python train.py --n_layer=9 --d_model=640 --n_kv_head=1 --norm="rmsnorm" --norm_place="pre" --rope_fraction=1.0 --parallel_block=false --init="trunc" --init_std_up=0.0205 --beta1=0.9 --lr_head=0.0085 --decay_fraction=0.839 --decay_shape="linear" --train_tokens=1769000000 --steps=6749
Each number is 200 + 20 x the weight over its row's rms, rounded and kept within 0 to 999. Layers, rows and columns count from 0. The size before them is the row's rms in percent of the matrix's.

# down: layer 3 MLP down (transposed), 1472x640, rms 0.0481, rows 1352-1354, columns 0-159
# gate: layer 3 MLP gate, 1472x640, rms 0.0496, rows 1353-1355, columns 0-159
# up: layer 3 MLP up, 1472x640, rms 0.0463, rows 1353-1354, columns 0-159
down1352,104,198,177,212,234,226,198,240,206,231,206,165,196,191,176,183,200,208,233,215,209,186,214,191,195,183,189,217,198,253,190,226,142,209,190,200,211,206,214,209,227,200,183,197,213,226,145,204,235,232,192,205,193,198,148,180,203,201,187,157,198,197,202,215,235,220,217,219,190,210,199,227,197,198,210,198,216,213,203,181,176,213,161,191,186,202,234,212,236,240,204,187,202,197,194,196,206,218,197,235,197,191,202,214,221,190,181,228,171,209,212,167,199,185,174,203,198,201,199,219,208,207,213,176,195,195,196,190,178,227,224,221,172,218,227,205,190,176,223,223,224,196,154,194,184,175,171,232,189,215,179,185,200,185,195,224,236,215,207,180,219
gate1353,097,197,190,200,186,196,206,180,200,216,177,238,221,192,207,198,200,220,241,182,183,223,187,212,175,226,182,216,229,199,227,162,185,209,193,200,213,199,210,204,162,173,187,171,228,213,172,215,221,218,195,220,226,212,209,234,201,200,168,231,199,207,195,197,210,176,185,196,200,232,199,222,188,206,240,179,226,219,232,208,169,173,188,170,171,205,219,224,202,156,176,216,205,176,195,216,221,202,199,182,193,209,223,209,212,224,199,205,180,215,164,186,209,219,229,182,211,176,220,181,198,222,229,218,187,187,181,225,221,204,176,228,198,190,212,217,198,207,205,246,198,188,213,230,207,167,203,219,139,169,186,218,180,185,209,201,177,174,201,189,179
up1353,099,176,197,220,195,220,201,211,173,186,221,195,205,194,206,192,172,208,219,186,206,210,196,192,183,191,201,161,177,233,201,179,179,238,199,211,186,171,199,218,224,206,223,218,223,219,221,222,207,223,248,189,196,183,203,208,184,179,186,201,185,182,194,198,209,232,229,181,223,224,200,228,190,162,212,197,216,191,207,224,195,179,217,208,176,181,219,203,211,214,205,197,209,210,222,195,222,221,172,169,193,209,149,203,196,196,151,216,195,208,194,193,209,205,178,163,205,218,213,204,167,220,214,187,228,206,221,227,191,188,182,195,190,173,217,232,222,218,164,196,175,184,238,195,205,205,167,224,200,203,222,165,211,184,186,195,240,212,203,204,191
down1353,102,215,188,196,191,177,187,222,195,195,211,218,160,239,204,184,208,196,173,218,216,193,187,249,229,162,197,208,224,193,193,227,215,186,177,202,205,187,185,223,188,198,175,194,194,181,168,194,171,181,192,208,216,213,236,198,218,169,208,187,222,215,219,218,208,185,196,223,177,210,214,224,209,226,185,197,197,221,178,176,198,229,198,227,222,199,242,198,218,148,208,185,212,208,196,193,155,183,215,163,181,179,186,174,199,192,197,205,209,176,206,213,200,235,225,178,213,182,189,168,209,190,195,232,189,223,183,189,202,222,198,186,167,221,163,199,232,218,210,223,198,227,189,211,249,200,253,236,204,241,171,182,197,204,211,213,185,194,181,171,198
gate1354,082,225,236,224,225,191,171,188,206,195,215,218,180,183,212,215,203,195,208,211,215,188,242,193,193,203,181,220,199,205,205,218,227,210,204,154,210,212,203,202,185,218,190,196,206,194,202,191,193,208,200,185,217,202,226,210,185,176,218,178,177,184,228,202,215,190,237,220,200,207,188,235,215,212,183,191,191,190,223,191,174,196,209,209,211,213,183,197,225,191,158,159,190,230,198,167,178,170,217,212,192,195,207,165,211,229,210,217,193,228,195,199,191,187,196,217,222,184,211,243,205,218,183,218,246,196,156,202,186,195,215,198,203,171,167,194,161,217,190,205,171,193,184,188,188,189,198,199,175,193,190,190,184,201,179,183,177,203,196,183,190
up1354,092,196,204,193,186,238,216,157,232,210,186,151,215,202,211,225,196,195,206,216,179,200,192,205,205,212,213,233,182,145,208,216,180,209,195,209,198,206,148,209,235,197,205,179,186,202,196,204,187,227,162,192,217,223,209,228,185,199,239,179,180,185,233,206,200,195,187,197,193,198,176,230,219,181,189,220,224,181,193,209,195,199,203,179,196,197,181,224,218,218,183,207,227,195,178,186,179,193,213,252,204,233,226,194,202,192,197,218,214,175,204,152,205,219,200,179,222,180,175,228,199,195,205,196,214,180,193,192,155,229,206,184,187,197,192,192,191,235,206,197,205,181,236,215,190,218,217,194,179,187,171,188,182,206,199,204,189,218,219,219,187
down1354,096,207,215,175,207,203,224,171,237,230,195,155,176,212,193,185,149,179,216,216,181,193,176,253,196,225,216,231,190,201,170,169,238,195,221,188,180,237,222,192,176,200,201,191,187,188,195,190,217,186,196,221,229,226,182,174,230,200,213,188,195,164,184,218,192,200,224,203,201,224,163,188,200,206,194,235,208,188,169,250,219,192,221,204,203,223,235,223,229,237,231,193,208,181,189,206,193,218,181,186,206,213,173,205,178,193,156,230,226,172,228,179,208,231,204,213,210,187,199,183,202,178,199,206,176,166,181,221,209,208,179,189,231,205,189,196,170,248,171,217,163,225,225,208,201,191,205,226,183,190,207,168,184,196,192,188,229,214,180,200,248
gate1355,093,212,249,191,225,174,222,180,186,212,232,169,201,178,209,203,212,186,196,185,230,190,220,214,198,212,207,177,195,180,223,221,202,203,211,200,193,201,199,204,177,207,187,257,200,176,202,204,187,187,180,196,213,179,205,193,215,232,173,197,243,209,174,203,175,214,193,222,166,217,172,178,223,209,222,208,230,156,224,170,188,190,168,183,197,174,226,220,201,186,191,200,176,201,194,209,221,231,246,212,218,182,214,210,210,211,198,175,202,146,231,213,225,193,196,190,212,211,208,233,181,240,219,225,193,182,187,208,226,171,198,193,209,228,154,202,198,219,182,220,194,194,176,214,190,186,194,199,210,216,207,201,202,208,170,217,222,235,181,206,218